config = dict(
    d_model=160,
    head_dim=64,
    d_mlp=320,
    vocab_size=1175,
    norm='rmsnorm',
    norm_place='pre',
    rope_base=13100.0,
    qk_norm=True,
    parallel_block=False,
    extras=['some layers without attention', 'local attention windows', 'paired heads', 'gated attention', 'exclusive self-attention', 'capped logits'],
    init='normal',
    init_std_down=0.0,
    final_lr_fraction=0.1,
    batch_tokens=[8192, 16384, 24576],
    seq_len=512,
)
Each number is 200 + 40 x the weight over its row's rms, rounded and kept within 0 to 999. Layers, rows and columns count from 0. The size before them is the row's rms in percent of the matrix's.

# up: layer 6 MLP up, 320x160, rms 0.168, rows 311-319, columns 32-63
# down: layer 6 MLP down (transposed), 320x160, rms 0.167, rows 311-319, columns 32-63
# gate: layer 6 MLP gate, 320x160, rms 0.166, rows 312-319, columns 32-63
up311,096,210,211,189,272,198,195,177,248,228,261,177,190,216,134,256,205,176,185,158,192,266,177,196,232,166,191,184,218,218,204,184,140
down311,101,213,232,186,179,167,266,179,169,160,203,270,267,204,204,196,239,210,201,252,227,206,228,178,168,193,213,147,190,270,246,173,252
gate312,096,129,267,179,188,227,199,214,242,281,182,194,213,213,212,249,180,168,135,154,239,62,238,178,174,225,159,268,174,213,136,207,178
up312,097,207,217,206,169,223,227,218,128,209,210,143,219,198,234,186,259,214,235,135,229,153,194,209,254,273,151,150,211,122,174,217,222
down312,094,203,206,247,250,154,187,196,146,259,215,195,162,194,248,213,224,179,193,164,220,182,140,158,237,139,110,167,142,253,232,216,109
gate313,102,164,197,207,225,156,281,176,157,171,285,211,253,195,245,250,169,195,148,183,183,196,231,204,230,153,190,240,199,204,208,319,180
up313,096,118,237,218,166,148,212,172,185,216,170,226,216,174,232,257,206,130,235,211,195,152,233,181,206,223,243,288,207,180,227,243,156
down313,097,218,208,257,137,215,167,144,218,220,208,271,210,162,239,226,84,193,243,251,174,147,231,227,224,202,216,198,147,214,201,196,209
gate314,104,260,201,249,167,221,103,231,182,220,191,222,298,232,194,191,272,126,214,188,178,190,244,191,201,174,168,233,248,196,203,207,230
up314,102,202,241,229,200,268,227,238,140,224,174,143,239,252,254,242,209,115,198,179,244,200,210,210,157,133,188,184,144,207,240,159,254
down314,096,276,200,198,239,170,198,219,262,202,210,191,218,203,189,218,323,219,126,243,202,222,258,271,179,163,224,220,206,176,198,178,117
gate315,096,226,199,118,239,145,232,189,184,231,256,249,155,186,198,220,209,189,217,178,189,154,203,220,199,172,240,146,221,154,214,180,183
up315,104,204,187,209,188,210,230,183,178,219,209,192,224,218,175,250,170,240,232,197,213,178,173,256,220,221,267,195,99,174,320,168,210
down315,097,158,172,235,217,184,169,146,260,209,203,152,174,174,167,199,203,196,177,221,129,135,198,213,185,266,229,201,154,207,230,256,206
gate316,096,251,250,179,206,271,210,245,217,258,215,265,220,181,225,245,294,235,97,202,180,228,231,199,191,163,175,183,245,226,261,202,179
up316,097,201,166,233,211,313,120,257,221,207,173,226,159,199,219,176,230,232,221,131,217,221,231,166,217,296,206,248,234,202,173,187,262
down316,087,233,150,174,226,224,202,185,211,231,192,251,239,160,173,154,197,199,236,183,217,166,206,191,174,236,145,183,193,163,218,195,188
gate317,098,204,212,161,233,179,196,175,209,153,216,184,227,252,187,165,131,195,196,221,217,143,124,211,150,226,158,206,205,170,216,172,197
up317,100,282,236,239,200,220,255,220,235,235,208,228,168,195,274,237,191,246,217,231,197,208,189,125,213,96,203,216,196,200,188,223,165
down317,103,204,182,115,147,210,217,174,182,191,256,225,178,218,260,233,210,195,116,297,202,207,224,177,239,165,248,137,174,239,58,239,166
gate318,088,217,262,186,143,163,187,222,149,134,181,193,159,181,232,208,259,187,239,245,189,216,283,156,219,185,113,70,240,218,207,279,160
up318,101,132,299,181,174,111,150,258,155,184,230,220,213,138,266,243,192,246,212,194,226,152,170,271,285,165,228,268,155,197,148,247,152
down318,097,184,227,199,215,185,200,168,222,200,118,208,227,255,209,226,223,220,263,130,233,215,151,187,232,250,137,238,254,215,239,194,194
gate319,099,186,157,173,217,230,145,117,188,205,216,172,235,139,239,241,200,220,160,153,194,216,170,190,109,209,249,211,213,265,313,163,259
up319,104,202,209,212,223,154,210,196,212,201,158,219,195,221,210,273,174,189,157,161,103,227,158,219,177,205,149,252,173,251,201,248,168
down319,097,206,185,130,236,94,227,239,248,138,200,193,152,194,273,191,178,149,225,149,206,201,191,133,214,191,243,190,184,196,239,175,213